config.toml
n_layer = 14
d_model = 256
n_head = 4
n_kv_head = 4
head_dim = 64
d_mlp = 704
vocab_size = 16384
activation = "swiglu"
norm = "rmsnorm"
norm_place = "pre"
norm_eps = 1e-05
positions = "rope"
rope_base = 71600.0
rope_fraction = 1.0
qk_norm = false
attn_scale = 0.125
bias = "none"
tie_embeddings = false
parallel_block = false
init = "normal"
init_std_qkv = 0.0247
init_std_o = 0.0247
init_std_up = 0.0247
init_std_down = 0.0
optimizer = "adamw"
lr = 0.00184
beta1 = 0.95
beta2 = 0.98
weight_decay = 0.23
lr_head = 0.00801
grad_clip = 1.0
warmup_steps = 229
schedule = "wsd"
decay_fraction = 0.72
decay_shape = "cos"
final_lr_fraction = 0.0
batch_tokens = 131072
seq_len = 512
doc_mask = true
train_tokens = 948300000
steps = 7235
dataset = "wikipedia_en"
Each number is 128 + 24 x the weight over its row's rms, rounded and kept within 0 to 255. Layers, rows and columns count from 0. Numbers have three digits each. The size before them is the row's rms in percent of the matrix's.

# layer 6 attention query, 256x256, rms 0.0741, rows 76-103, columns 0-255
089:126164147106128132133172116163131137111113117095148161132177117135133116197127145111116141146085145179143125129122135087120107169084139103065159094107118153126138098101129136129112140130137087148080118114183107155173115132134127148110124135111121107078105138142133173151101119128176143131100139121133156106120148166111113129126100114101113149159129127116129094163127126113112099141134128106145120140153100170119117124116139090143128138138091137077098108109131120118128164114130155134117130101079110123110179158112113133138126146101150132114127110151088144133154109110112130155110124133156180197112139137138130127112130101118150126090150119111148191152118070107148097169084137073116105116103143119136092156118166135159136115130128140095108074132119175116143139160119118
093:110116116116126118129151137136170158142159127159129108110121150127161130157121136143097198162155094123161126108118105111121156107131137134143173153113126134073115152160132119125125134157121123120162149112143112135121121119110135106091114108124112110156115171120120114110131149088155153137102132107148124108126109174077150134133130119149105127123121152108090138097101136148107176129159128086126120111068201131083116077145183147139121095131165128147139107137117124165106081141135134079109086110154152139152137103173115121099094119138141138118141146135152110146117142090132124109109107090123123114124152113140154112122140126135122138128159142144104136114184211120204105135108117140080100127128148126110185116114129146087134167122105076123158107134163138133115116124150126
073:134133118069111077074121118091112170166115127131099104086133126132119131116110094168137104159133142129179149118114150143137120126127167115158134149120121148132120119125128146125123112131115181130117083137138138167183137127133119098128127119117134117200134189119150134083138163123154156144112138111162171150127119097121146079112148109098133139132111132122112100142096185126161117070147122141121104144132110106124140135123132097145114079102122093152089119144118119110114112150152115159140145118126153136163126128147176119148118186129126142147153135104135127139124130143112110079149140155123119086147088113157122119130132126165128087124136093229109114152145135127136145104108133156107134144085111096104105115144129159161104132145151147139077129146144105124135123146183136
045:144131144146090115146135122111124143165136129119124158145146120099126184109101099133157118106161118150107089106114082126119146168128081103084168164140120134163093137157140105107140137177146106144173133106089160106117118124169153140132125136134132142106159099098105111164133150103093141145154122187149106121125117092133134124118145150125099150115112173148092143147118124146128197124124104129145112180123141142138117109168116118102149149176118165132150117071174135085146098115145124123105112114116072186126140132124148129118123078128167143112167099112136115125121113115136145157130139114140127129117110122078128109123141174169066122093134102139130107080127134130103118126106107155125136161136143149153100129169117135061165149104104129106144130099136116150151123136118134
062:128145115126108103131118157134108145129088117151188146180105146113100146140124095109133130078092139155106156144150105082118139105133138133106123196126085141113119135159161136120111132150129137171110109131155121103147112104100132153082114139143117145082132156159099108175112121118130110165102133157085135104054121096121152148125067143145130111149128105146187127106150134096122094093121124147139129166139155132137126140112145142138103111141156148116127167108129143132113161129152148118124125179095130138159140167149102156123144118157105132124174134094107104128112098132138127151129130083143120167130111078119127132153102138127118126170126093137124094111153123149095144130176144166111113149129135155152092133159109052128103140101139146103134159134124149154160134177092109
094:107082097107130145147128147097088151084133118098095123088124159131161125131114118128093108128109132137149150138137137156122113170152154142136150098133145133133142092151116143121104108130086076132114149136110104120154131134149107116172115100143137137137122139161122173117143159118082138147130094124113091089127152160102101137144156131115128100120138090165136120150180118126135134104098114122117200023139108084134125162121164164148093122121082109133127078127123141094116122125106133105100185137132142136161119158126109136183095132111101096122102127121167126158143132151141090138100146174106123135110107134113134155113130156127142120129122117151147174151089098134177148145135137114115151122152146144116133154148140148084146093089114181144107121130131120122101168117134144
089:112106109082147154143122136073145112123074125117110160123128179126122114118127125115103127142124117134089120119098090113135089113161101179180079147162157110096162150109098124149075079133146149131125152143128133112108112099108126125124102132109105150138155123117125117140134093145143111104126148129113155108101122112107105150106099131145174112132162098103178144145161146123141145134095150137088091086204131128096131139128140108099112125128119133115136145123135142146100183151122111122075166141120141046144097164143112088137145107168098110154094112135099135135116155137156155106149130143116121145121130128140156153085090067114146130134121158127131134162119147102104135163126157077115129122120116146123159129139167155125110100100124085125147162112138120128150128141130090
090:141168117116106090136145100097096123145156115186079151080118092111122135135132147121121112119120130129109110170138157142114131140096119152123151129067098110158176144138139159110154143130146115155106154122140122150121073117106145099119133104138125150158122121114081126080119146128110155153113122117132139143127139151102125142110115128123126157115128136130099116079115180148115115083126092142137145141117147107158137090157087121109106091133142137154096167138172154140121086117117153121159152128179148188138100092109127124157124100143174149119139141120171146147142109102116143124166136108154125055154130101110147078104153163132118109173116151082138092103137163094114126111163137136117139144114152103142103130141091086108129139123137159128127080109109137125138102074107152
091:115121128111091125084120122154115127119151087073154129136155081138102110104132078097111122139124165147093133125137126124086100118129117135091150106120162142116084111148157125104150148129154137142129132137150097111123154169176114089138118185134141128139137140108136142133163140138097107169122135125168121155140126125086112153118145119089130090152106113125151156167183117169089139119133132142104148108117128125136119113103144126105128141103132125144132117107150105122120160131102139136146117048130118182129160075156106231094144102115098112124137087166136136089107133130110153101129139104106116160195139118158115127136117130092125118096145141125119104081144117112146108164153149151122126153129170131144102122127111150109144120153090146125127127093138111119083096137152137
093:122137123171140137138129147126142158121150110163117109202130170114156121132210155156087122092152100117099102160112149137130112119131153167128107124139116111122149134159117078132129109113067075143167094122123120125100113167128106135081099104112140140164148135119119118123101133172126158145161111129155116137132147156103144125143099107099133130146116107135117091102160099129127108137079139124126101126107151168100129127124134144128144115157113146110140120144142096154131163069149144095143143146133149088193153112120124151156089116127108161097188142097147083134157144120160129151127142112114133119138135112125151098079118130144131141150125134152155115104106158158146124194140124132111111118100140152119126129116118106103139123109158187112172152178149139131148140107087117
094:150155115176120145135109144089105166117118151129107164128139126113146110184106131111162177133149083131133127121095156148136106144139143127168130100118089101131145170089129134152101109101124140131141130120135131106184093132107162137124146132141093151130123139124130131102131095123150132127132179110126103153133123162136123149095161123097167124127087107138089136130139150123104058106150093160129151152125120126173150121159166137138154136142145161165121121150093143133152159075132163148182159160142111107135162120128136118180092147156135147124137115122114104159143111080163133133138146140162091152107131113094116122078128145163147124116111088181150141120127110068135131148092075107137117128128103103128120164128115114123126111066150143127158158118148122134145138093095091
093:166114142104111114115133091168112142097114124117150138182127121121144136137109143138170174134162138132143112148132082130172156139130142067096147098110102150144162133138125134092085153106126065155169081131194102111108135112137130124139103146127118132097155082131120129183111116110092133114109114133138075086123135067109149116141119121148135101098143131154106143109120073134118134163126140116126152118157128122135099120094108144099155121128099113159114133125108110148135114106148154139103147114111104148108101115172133138118172098131116153116116148169118116106141123095127171114106133089126137143130091157127121113078096125101140108122092120158142171154131074155122107104105140149147101143098162128192129127114142122166120138123108173116102164083115159135109119150127149
089:107159161117120129166119128141104107104129137127149151148142092125098129084129127087115136154105110096073173121115129179148125110113096105143137127111134119150139158116159121142098114129097131148112134132126117118136115079124133157104113131139128122121104176151110154108124115083147107125087138128104093170110168157161112155130108112151139099146135156127125136075116122179137095113095119084154118179172164126087135109171201119148102115135164109150136131107148112147135137103095116145137161149090127157172102117133095109127113147141164136076151133121151110100041127149147125089124122124122141112100125143161149151181153162113126145140133162111157126104172123108125149129153148128137114125126093162163167148154141103094145122132114114111130109119122107132075146109147145
096:146168148181142112108101114136128134112139083118117148130132180142127118148144110148138115128159158129178109123132152123117121126139181177138127131109140112158145163169112095118119128117144120140160103180125097120111131117097151127113113174127129158147139158070116129111120120140159182154155143138157132131167134172164113112134126115090117148085130098146117100150131111131136127119142114097130150126132092168092111167153152140135132088125137079146118129177131143134166141105117127134103124163168113128162128150129157174119185122140126131162094131177120172115108126135104112121117147124133134127102141138145165140140149159164118170125153147134140087116102170115121164126110103181141107120120127164191166177147079151142169098182132115108113121128123133142084126137138127
092:127155151107134175066160132108159099118133116172075141138134135114147088127152110118113121164121143116138091129157131074133125159115120126122108123113158123079116143119130078121139139116108163119156122121126135125145125129172136143078163138103116125151158131127152124142152117116146090113146146152078128107116090088117093119143153100112146107113153124139092172130120154147132091139131139151113131100196150108117128145120128152090132131110116146122163135122176114157131120168125089161122119074078143117158143112133086126093103072107129090165145089148136128127193122128109118108127150125139131106184172130136118138119137132102123117134149151156149151108146180144156111102124159136134193136142162092118126128115126096133127164108164111138139130159128113100094119179124135
096:113121145166139171113104080174099072127165129147117129124099169122102114108152122142103108115125139129101143093117118114138134142154079139143141143107150084137138125173152137128102106114128133126119125124094101142123123133118123131087148132164099131129136163133147088119152119159139130153125130113062113160104110149159137121092134097165102114174137097150160145088097154142175159136110132132128115136124171112134137116128107122115127122142166126110102119113102155159125136140103136114157128128145145162131170110133140117055144099096146107134126153173147158162128146138131098134130127104093106183119129050107142143097088156120131201078164138118087106109173106121155120149129152148075128119115138113160142167129130120134166147138145086111123113132121111134125120105147167
098:150137130166129153160129107132148102191117134119108145086103101130146163097142107166114119152115120149133146136130115118133138127101108138119112147126121155142144134154128137122117138124108159157140174092089112152098125082116107100136071114119116140154166077100126175121157151134139092089099129069130160111098133142108123161123098120142105122110149171168088070122077117130116135116112145115108113115102163112116113132113112139122115122139112122126100144126148121123153116138131120118137086129107135136111137133110172110110130139149127135139127152141170098108104104106076142165145121130162117089128118118128135174075131100112133096147114162155138115134209154131112127064142120142077121138147091104130099142130109142139141132082140125112093158128131153113106100098049172
095:134087129080138114172166177140105156109109168136126130113137065129158129089142142108151137130136146089143145119125077083107142076117142119136152121123134144101134132139103129100140123141134104088139140126117120153083131109133127130147137130119129096116126136164130088129160138165103107120132089106082117087151117078091114152130130116138087122112140135149149163123110137128115122136090152099127145125169171100121121106105139143094113115118154141119163150126128138049136069151076113125091117121123161146095111148118080124154100114141149114130093129153097163090116138096120114139107103096094120127132148143160168159144115113102113139107116091131141127166105141098083145155150127142148146117130101157155167146082083130096138106161114149083112086123101129114162126151127121
088:140121160143137152107136107122128139139131134114125141125170101149166100138120094122135136138144147138202115132176137044126116141104097151117140133182149132126150133091069047133104153145115119120091129108151135140096147110153127140134170135152114109123157149117114125130172131091158178127139134128131143129127113112141147087142131114130121118152146120143102100133092157104132094170167105063100150102106186138131067114126116092112151127119106146121129105117153158155105091148125102136115101127107157148110120174115126148106153187111121113151094120123126096101145141128135127124140122148134122096131140147124116153144122128094115115156151110131138138152101205154124158101131095109115137147151121091133120136142116148140100116149146078129155139149089180090132128117132153
087:158139114159165119128149136077184140133079117131110134165131110097135131107121168107101095120161128138135100089133165167103140139127130143122130115102145131116128144167156126114130100110129131132130181117097116130105158109141154155148135111136109148084078145124124147154085145141089148134152136098138125152117099171126128133104120119110134172157133137139162119123134095161131125154148111103146143140145113163067122142108115102158081100141084159110150133142155116141133129090115119110066083152133131125105113084114122109167122104135128129151108152181103152108128126076117137150136156134132133122118143153089155103119123165163122145112101095135124132114160091102151137150142111052106123132129149158108139168095183078091114143121129109122123165087110166128135159166108125
175:164149131139092118142122113123130138176125107123127185139117089089123174140086096138134106086155112155142133108137106115118149195125152104081142164136104127145094144129125103125109138167153132187156125111121147135111098145120133125119133138139150162121153121102104113132099158084097156148108155158150123142101115130128156130129124156115124147144123157112124131109135153107125156131133098148136132165118142135148108116167128117126142138160139153162101175124159118101150087092155152143125121162127087161145109138129140152130085094132159172139190149111141122148106088129112129157118144112164128092123106103091118097118135179180104121139105113114153122077139143143105145081146108187145128184107132132159065134161107101117138166109137138094146157092116148152121124116110108
071:094118097093136118092109172098123123099144132133140089093135135118101113110176153130118158142113148124121107128116139106107102082138121150178099115110140141139142112130147146112148128088101119060105115152131130115125128132136152155104130115130123104111102146169138150124156092169162140146159103138139149097166120124157129120138110128118140146118172103164108133184133128122146102135109127119131128129107135118107125156103100129111077109101129090092138076081113132134116155174076107096115130121117152118138156171128123127125148167129125125126127137135099115101167133147173112106148112137106142159109132145158107129171104108059165104081119140153102144168127094087123123132093170076111152110143107122089172101103168157099124112146104129155131098167124081099104108123144147
082:107109175125120128174111121130143139124150131187119125111164100151125114103150097127083119200148150131131121109100135109085102089103124116133089107120129136159109132124136144151152134113129106092134111105126111109123136092148117149137122113158081145106115123165150152131159114156158131097138089149086105073152089168129128107153116165143094092149144161146128152149124093168154131077164118121122130141149113117128124115112108091109132118157133106114141109163130150098087119162110105126061145127112171128139124151125107151140140102148107106094096137105136133108120114131154134137114137114088117149136125176163137185177088113125164113138148155141110127144141126140128087102127175105092150139102121135120161119123143109108183097163096108111154113141082133111093163141146156
064:102087146140135140175119119118146127155138169136112098102170111135155081103148117124130130163124107082109130097096102150102133107107108174096083139137152163142104140118128152173128116109105142099152141134085122097130125110126109137149135146109075146112116124136146158117126102186130121115140127114091128119163144139086146103131102149126062122084117115181091147131088111186150108130141120100138115105121158094110097113112142113135160090101117084106156111143117141138118100124131073116090114116109166137135120141151103140108152123148110120120101114130162120108121145104136132145136095117132096160153132158158134168196119110128178121126149125132087124146111136100137083138135179131068124147102114135093182122127151132110142100139096100136143108154116123130082120117148122
089:154137155110185173101156170101124132108142139142102155181066125095153135164126157163121100147089087116104128143172134112134123128157171149079100130129080111132136133141112121121128131136125108206127150111148168105160133128099154148111104114154131145153137121127122122144111122132107126149135153123127113152110136132147144125141131175124120087178154115078182109091183144084123168091126088185114178121111141108140143133130128129146097104114111190147100168121135134152137130106134119150147123159113160105133131131099145160146123164179132125080164151146120173128127087154158128126130144113120109128156163138113129135119119149159106109133116141120127139121105147119119200140141116099114138120142133105108095124114147135119114151112168136107135128133139129127135150125075131
075:124111122135117119164117155099163177094101119163149096083133103158123100092126127130155141161148121144132109135132133125095090120089134121150085097135149094147118176080162109160131138122110118044174106166148116124158139109134136175145139120127118138128084137175177165121143133133147093132191133140126150108158135179144129123156122157107129163105111142156102149171134130132137078120152105117152119112125110130098134136133118121123132091116111107145125107143125133099102126129092124106085107147121110127140157135112107135125146148159124105132119122116093086100132138147159154125105133161110153154125101180170132148187101102138173112105139127180132076149127121133092100126120154085121144135120080145117141121102129127089141134172110128115121101161107101114119110133162120
076:147160129168112141061119110106125129151132102107108165158098117095127173140098150135124104094134105120147139132177153125130125158126164088111129173139093109110117126123139093110095127165159112157124124101127130110120110142122153150080130158121127152136165120112130097159102146116114162145078182154153113149089115124158150142127122161146132136170159153110168128088138149073097132141125080140134151144121125162151144138145133105120111114144131131135103145103146137172141137090121160142145141159128136100138115160157156131122089132183164173131184147124132155145131081140103152116135169139152119103122164090092114103145128141143074116123125093130139136101126132142109181098094075145147132141103128121149096137172169136151086122099143130124160135117141142136142159129108110
104:130159120099116100138147164079130164136148089125084103098133100091112132130143110117106085154094126104100085091081159097121110127103136115140118081112133158149138160111113096132125132121111124091113132143100120108120120105139124125123115123155125140119132183140126114163169119112149103142142128154104130086165137164129150105153148143111158132118144172143115129118105152166169112113163163097123152092132135073096068116127154135103101107118140084110119094135128155087137087120068123102085101140136150114172125121103100159125135143185142101097109135136153130141130110129177093089109129113076128145125125149117106150153134174143144093141107149117125118122151136093143161125092130110046143144110092136124128135145141129125139120119096144103132086130114103104110119129150134
# layer 6 attention key, 256x256, rms 0.0722, rows 76-102, columns 0-255
086:137119087104104131159132112133166117135129081130138093123109133109129127100134142152135176124143120134147136131130126175130114161163092124091129176129132140109128100103163146149118101118140121127151149145186136121116115152143162117126108094128149147159149160155194132146128156148115170125121118112080098148115139119164129164155127145114147126121094136128112128073106129132111141133148146159121130152123170134102189162173136133126102098147150114188114119121110113149154100119141091118137116086153099132140090137145151170186096090171115099135129141120118145142129125147167089158082126132104093155165104125119081115118128141147150104151097125144086107131084166185128095143167101123124140130089172082106144105125134094137110114126108153125111132162157106139152125102127120
095:148160125130156122094130097115141148108091120102133109136142132115119116124139136130127108118128113130087150117145117141093106154092128134147104140130177119152154136170130170080144111140080111132122134165103110091135144112151091140167146145130185077111110128132122131190158104146144114115121137106149128138104131138131142044124138101081122136110182088169177158076155148116124109153154138180106136118187071110133161181157092149121122137089155143114132123125110188183132119097114119132147143114117099122081149180120131121140137127074114136110119138149144087157127113098123111107124126145148136117148131131145126090120091113151145115124134116129160120124144112110129147109133150122129104136157109153160112147136113086154116104112140094106129145096142117095131127154114094
109:115119125167141097162107132116099138107110140110159139079126157127145090159145130163101140145141117129147120129137125160143141087095137143135110119153185139157124160104121101169146142098115083133132148107124098109159132111132119135145111149117120177107126140120164144122133120170145095137153149136133111130135113129087120131065077155144122127100129101140117136118121150144147130157145159120105150087101128131095109108111129121137138115119116099103125095122090156114091135125132130105128158131141166128138162140128104175129101168136083128111085114116148138084103144100146122103153117111067084181131112151186136102184086111100182143146133152085154126151152123142130120136137168087133077150158113147106142155137128113145096115152132104156154134167103090082143127139134187
237:117118125111172107138158131140124122096124166156144098129120148165138043143162168148093142182104135103128143161138157145139137074130111151159098123127150122118172145125152166156136113054094115121110136122114092144147153128107117123148116104126105102136099139147135141122159096170139115094133117090123147126125125138091085153117111128131115084115128088136130128133123143128134094106121141107101138087112111143103133116074134143131146113081111103108150108167105138134093159146115124138126130111114189098147156081128106139138156162139073115121094100119129108110118168119113130113154104146115106154143136160195140126133104084121163139157141138120112135158142110144139109154167170086123099066156132123101156132107142128144118102149125107145113124154152153085102102127130127
150:107105137131146118154142098130123117112129181163163103143149149156140049157151154142115147160115124112129146147126138122113162073142133154152091127124152133115142130140125147171158137041091123107106146132114091152116152129117093130145132107123124107140117100153149156113133096182151129092133124093105152118128134125102103135127109124130113089131133103151118111146137148148125118152126109129090110086131111149100141142073135147131151100113128107086149129163096149130112163137141133136125123118127214080143129116140132148135145151143085103157105092122125132114141155122133116098130112145112097171137139154179170125146096092140214145164145123150106140130124121145124104163118167086113136086162131119089158120102141152143116093113130111126115123172140150103125103121118156
086:146143155135113114130157116133136146102146113132114132187106123140101111114136079166143190072122117142125097099105145152148112124090140086106122137129123130125119121133082113092146128115147139110181100050164133133111121108118156138117137175153131120102149125083165106115126126131139134134125162157116166137112112089156131117119120132113165120102131104123115174109080127146082126114139128114164141195129132134156160124153110101137139156151115146105135141140167112094141124093146126156114131094145113126126110067159135141142153101113126166170145169130154131124152111105107143163118155119102106159131142087136144116083153124162129143126095126089183167088108116106136194134102107129160145144137154102119128131098107165152127125180151164132136113127121147140131106122143094
073:128089130129142129115113117116067136130147117151103120159123129108125169137084073114130098129145139117132138112113135095112129154125148116112141084113107142158125088102130106158131122152130092159113141151155152129139160107152133116133136104131150185112169135121113139128105138160168125134111155151136121098120150119150149093171135103116104113158150068115088093124102109152115129185160092075174108167138130132158139120174104090151115168194109163142131146144159136151123151131121160085170140163167110158125124128126139131135141105104156149151169133125142101153100110155109091133114124140123151118110139090062157162110144151113097131099131090111101144104154160124094119121104107173142162130139145095161106111150159123132132158107135169132147110134131132109141135131169099
083:096152135122134128158126127118142150097151108114147130140105126142130094107141156172092172148165144140142106113168179152098123083099122110157127122145138120131147138125110149151110117065121138112142148119128126115136117097124107139120153104112090117140121181138123147100140084105148115125125113115133109165131114139129116155104113158119127178094117098099176135126172143130153095127139131162120134098143082114081159093121169158133126141079135123135137095117129144100108158147144081141130133141128163095099106115097124124143143173133069098098097122130142116094145126118116101114121165108069114141114163186150125116139096111080187173166149127150148140135120142141122128138114139107070100082113091122115135112136131115135131089175123071116128123157143171092122136117136143
095:127124109130087117123118110122165122135116100118120115088125103132105158100097152147126122123127119112120144140079152110162105129119115126120109102109140156141134161152111108095083174170154130143103125110115163132110116129129126065116120138137127113147142124100119165116131136107136131102122157153116114141128152073120131123128129128130125131105114158141124145122145127097100210116112084129136100167089123131142139160177137150115138148120178156138127150132096086154103120094111067137102160120131111138178118094070147090119154089101148152148123190116111171116187118108141127173121112124141144140104164108097104101116148134173084116143111184212142110162116137150104153139162112132134120122140079136136114138122121149101127104129136097128131129159109154132167145137107117
096:128144174144127131126140118117107121080138106113117128120113123131120101125111073111120111132117184185149130121132077097121188134122120115105155197126110115090085122115124124118127107119081114144133145090108138096087141077141103129148126151154122098121135099108119081166133132102108111126105157129091131113093128126136199119130134132117129140118165148122123138153155119125096174130154090125117150137158090115119155171162145087126110134141141104113162113117138168175114145106137103150168113087128136132094116150183142119143111116128147122141176084114084097139111095133172141115111155111138089135108149128091138141150104170128114102127138120110154147131122094092107133154069112127150100115134119144187094120147095129128135139106109169122115154104088115135118119125111111
096:107073121157137137094147089152142141150108093077157136145093175138167117125167106129124127115150138120149125136118120124151153144161153091111098184143106119088127143137175110140110130120141086162133088106111077109116172129155149143147105165139152144087129175155111099170081134117087147145105116134167155135108148140118154113172117160141128114151126149111151117090155131110141138149130151072141054133153131105145142132140111113147125151110169157122124136128144187128107142104156134106162149111142135130133127143144122146105181112115105151145163135101126105180131137133092147127111142104118154113168159143159114121139106101111158115110141142124127089080116123134116122156136165113162131118108162109161104100178158102140125143135105128133119102161147163130136136146156143
094:122104141169136142191156144135183118172114131186147091152149120127125134101135128109129098108104116133136126140095099118135126124170140162125126120125107130119100055180123102143145138148145157121087101121136166146104121133110084140051115114134166135141132150125121111118138114137120109140137108134116140159130105134184108146141101124085138108128068158118137144131136158098127113099096186157109142102113117139147160093148131149117105164136121129103114144148105122102108143130110139154106136125108156065080161163144159130146092102123133118117123111124128130113191168143117113154156105097164125138168113140139102115104125129164182094123122142139108103132092114106120106153158142138148115114152109160062118126117112107087137130146142130157105130121157147100163115137128098
091:152151101122112129115157125105153169127161136118108123138126110112139176131131168134133131123156080126146101116146102116129136117140137110132101115105137121105148110142123159096099145139126171138087113164069149131154152165157178112113138145160141132159174129123102114124080129127133124119160099120124125131130134144136164156146108137094120157114140137128158135164170104115119115136116137137080081178092112136117123147127144108116112156145140140167149134114153124111175127130142136136121113106095132122157106132093147099129155140173133145187147103106108117155120110112100121136095103156103121183109125132126093113108103132155087079158139140111150102075112217127127142132045129157100167150132139170119108083134146135146136114082108098113111125104167142121167145138150122
098:118126134086123135148200097106101119125086162115141106168107130128118130139109128117120148090135125091105156132131133120110127133124087121127092116102178117139100118115140101144112134113115116112076153086134114114167134119107124142141088135143088068100110113130116118116165131124101102131105095099107129119082088125088104151095080119141093119164123127131114132137113114161113189103124156130122105125079118136123126103144093085120147169139088178142136104075131117130124094132114114131135165102131164149124176062146086119160096131128154130123128138106156091127152130131116162166143162125088100098162097139132105123115095101158161113136131158122122107152139106121151150157133154119108095123146123138134089144116138085105097132092130087126119107136145090119106183121109122
093:131139109147105107126071147126143119117153104102140146140127113151105149123109153130106076081144143140140135125124144092103122153114122129115150161089100121133121142156116126109182168146148120153168186136155159131082135107139164095129097116171127160118136144120110128103112125115119130117134103137126118159155112135131106122133156135121111151144126064127185152121168117118114154086141098074127132146105141144136147120149134192146134159123101113092126178124110102130112116104135157124117113166174084141109148164115114163135128114138151134130133137105093106152114137125184095104122119152145170129077164133152128141145134150150089110118157092127174128138135085094144150142138147118148146134125061143201154178158101121114133134137117134132175129110112143149107162149139109
092:134143105160142144133098082155151141132130114114115089092129108128069137107140126159134134148118111115092116152126088098119154135144169131098122147099128161160104099154158133097133126119132103097151093167097145055131090136149123164117162146151131089100164105150092154131142153160152145129140121088138116137139127146113134140157150113176092128167114166113142138133160124135102120144117113140119133141100087138132141111143118160168115131122135132096163138119183114120158125108136110119168156145168139159174165146185130097131138131168156157147088133105126145124151132138140117143164204147130115121124122161086156145091128112129083126134176136122125084100117114105148114110113128141152162138120110135149109133147154141126151112109120138104136091167089073168113131108158110
098:143131159095163103136073138088107133099134162130110097132122133133124091085141115148127131122145142143171131114125138098112134152134112107177180118118163102123162108141120153137113082132119091134083156124158181113170131106116140149143161116137169100158106126128135105124104118120145148166131127136163085125128101121116022166111111139121171092120156140098145175135149118168163091156132149167149153134143133115135155133151166135120119119114152151140157146152146124147122150142115115067104141134137133101105144143112139149105142110137107135106093108146142171105145144129132141109135119108116134113136093173179134145180114127132145133144106116121094138166129145151153163124095154115147110123118130111112119128125131141096129113158193109099135177104097112121085160149146118
096:131134144079115101180097166138142123162149160151136134193125155124094164152134132104145147079120120140105115130122179159133105181111134140144129102120133130145160155125106153105125139169113140113120147162114143148154072138103092138102143092135130128122119126135104110108100114103154111152129115136109148138173115145123136113115108128094093138120144115184167162152104154128150089140115094201108171131131145167163114117144108120120100105127124119115112142136128144128127118170116156157127136125138124132126074137108142082114156083098164161112130108095157105106175102097159134109123135100115130098085121146094100138102144167132072119115125125133138122140084171128142140119144131168115179133137125136123144118135103077138113157107172119166147133122150127168107109086138120
090:138116120118133107162127128083083097106148124126105148124135145092134117130129159136146100042146144120143142104125155138110123162128100135127105118121140122110139178128141115131148139137082105110149233086137135137162151127149166098111155113122155141141089156108123128122119104090099129150148120088109085151137124127120138160115128108167149146149116117131156119115124114144144143105130123160137150159129159118128130120116147146121112081104089126111099164139129132097142094132092116131093114129131116096107125187151158139127122144137152164127120117144163056127170144142133105112179140149149154097119097110126128096170133120115087132108124132124161142154183183140117136103133129184136118127139094124130141156145090110093135165118101144104143086136117078157127137127144085
091:129079138091111164142172140082145124095127110123161106177137151124131100104128129157139165145135146120114155110161138123120109110096071139158084156126123114141123121111134163110126138099137143112106110142149101097110108142138153143152127128116113137145152157129117106166140098091137154143142111135138168060125137113135116153138079129146132123122102133137088140109120134127116074097172142072099082145108103112143141142140153144134109132081131165151115127168076074179104123148103140151155157156129114168153127147164103102136122137148139092124117120158163170150129153138114116112137115106122123115145137098139111154125124098143163149158164146090106145142111142094160130160116172096107110120137108100153146128104126152157134128140094140156106096127188112135109073104158088
161:135127126134095140125099126120133120159129082102114150130143097086114204107107090094164124081138130170126128095106093120114120187127142109095147136116116133148097112126102102089128146203153145131152115121137160116096105138149148138097134142128151162116151119115114119137102160101111138156131140187119117122126124136150180099137139137127153170143129161116123136133138113115127154150143113134158116179133142102137118154196128093127113142166147137154103136093146116133147110122137133104126132147127056147114105178122151121109104101120175154150159166121129142144136101154165130147108142131148158106114131098075110133130141165129075101103110125148143108099119134102116138103098093165130158193095108138139103128142121117112130163117133145110153138106101086172149146146138117
094:127120126116166105139154131139095126104131168165123113116108145169137048146145158162105148166129136124127127146153155155141141068129115152171110124120144128126141144112142131151143120051088127112116155113125095142146147127130120119164124121125105107150106115147155141117161098153129101112131108089114119123123114123106093165104123134133109095115132091141125113119137146142123105122118147116087145094125097158091123118063131159149154092098105096103141099169111132116094147127122112153101136113115180115132152072123104146130133178138072102122100097121124115097138160093113111124144117139109127152124126147176131124118095087125192150166149141116136139172149110149144118153152161089111123070170144135099155122104148139125110104150120094138108137169150143089103101124113155
102:171113109142115152150146140159126157093126107142125181088107115110115139115106165163092112145112134166112122116111147129106155153114124075157138136145115147148135120149157098104129151139125169079145126187126140173125101138180113119141123153170129113133129152129093174106146136101132107179121129100164145133149080104142127158170124103141107145097143101094101107120151148116106120137058109141129138128106105120125123124106114191091124131122098135168125105141135088081137143122121120120119141164133141116156108093078125130147088106099150114138144126130119162138145126131135085143114142123135163110134123074114088094054123146154132136126113119116135094081140104142133149143112125107119151108128169131157085189089116154134100148111103144112140121134161120138132094101107126
080:127112135122173132124143143137100148123091157138104102098147153145114078120102173152108159148135124098139108125133150172160157105116140139157107107106102105142185161133130155157113120087138107153117113145121119124166134105106131128134117122110125116094122157105119171160133084144132083109117093108137113154151117147146129149130119103136082085130109104115132121130127146151155127125139121093074126105151099136103114121112144168123127158078123159163130130136084156137137135123102146159130159122125178089137142105122085145119146126157121134101086106114126097136072160134100115129127106135147141102144111160166123094109106090175206105168139165079101125140156096143135115121173176098132113088131114113098117155113117120145130123169154096128097157128187148122114136105123126
077:143129124143122124122103141130111107155158152125116158111125103168084129114109133127172140070124180125113122120126176117144142123144137068126159186158068123138107117132172115125111138159110175095146127113144136144118112148158138123135164128145153121172136139126110136147120159095124112095102137103078099109128146067180098104118168089154163133150123097153113121125106111126115114129136115112150116124154140149139158130158155130100147148147164117131149095134128143130140168122139146130093156126168092160118133104143125096170140119188131110137126109158126140126138109147085137131098180131148123119095172072114156127070178152143061128143135095153163115134112101133127134135099124156154160095129156153128126149153089167142135101117120103135153123117134110156137111112126144
071:110082133133115121142169102091091115103113129145152135109146142109134079138138149134099137127142093138159151098113155147121177126115141158138080148143154100145112161086122130134146160091103126131113138100133110134094158151164142125136124089152106127119122137136139145162151137139102151158137127140153125106136132165079131157119067165098087099109115137147095118138145178129121148100131111124084118132119123125113101153088115076128139074119120150122115090146078159148130114172121139127097142153114159079166115137148098166114116168111103133145139125081116112152081146106136109128130083134115150136154104142191087122151078099130210101148133133107110088130156116125141133117176112099103120122140108137120125134144143122145119153146102107137132141101159160123120095125116154
068:142124106156104133096137141144130132147155103110083151097107100105129179114110129126125086090139141116133118112105100126120146156115092082106177125143115143153091118109105117106131130206135169105124106134138129142113114134147142099158140136133131151140153133137107130110102169108109129142141129133122098119125135126136136112125147096118149128120128149128120102137140116129124134131093129136140115149126133101165123146176108149116108158154137147143129133107160096101165105112131134101096133135139085143120109188114135115130109112131192113135170143174122147162140109144146101131104176067112150097142121075081132121107180158116000120090116126154139114103120141084121148102106108132113158151138125128149100097114124141112115135111144118103142124109125086141187114153114110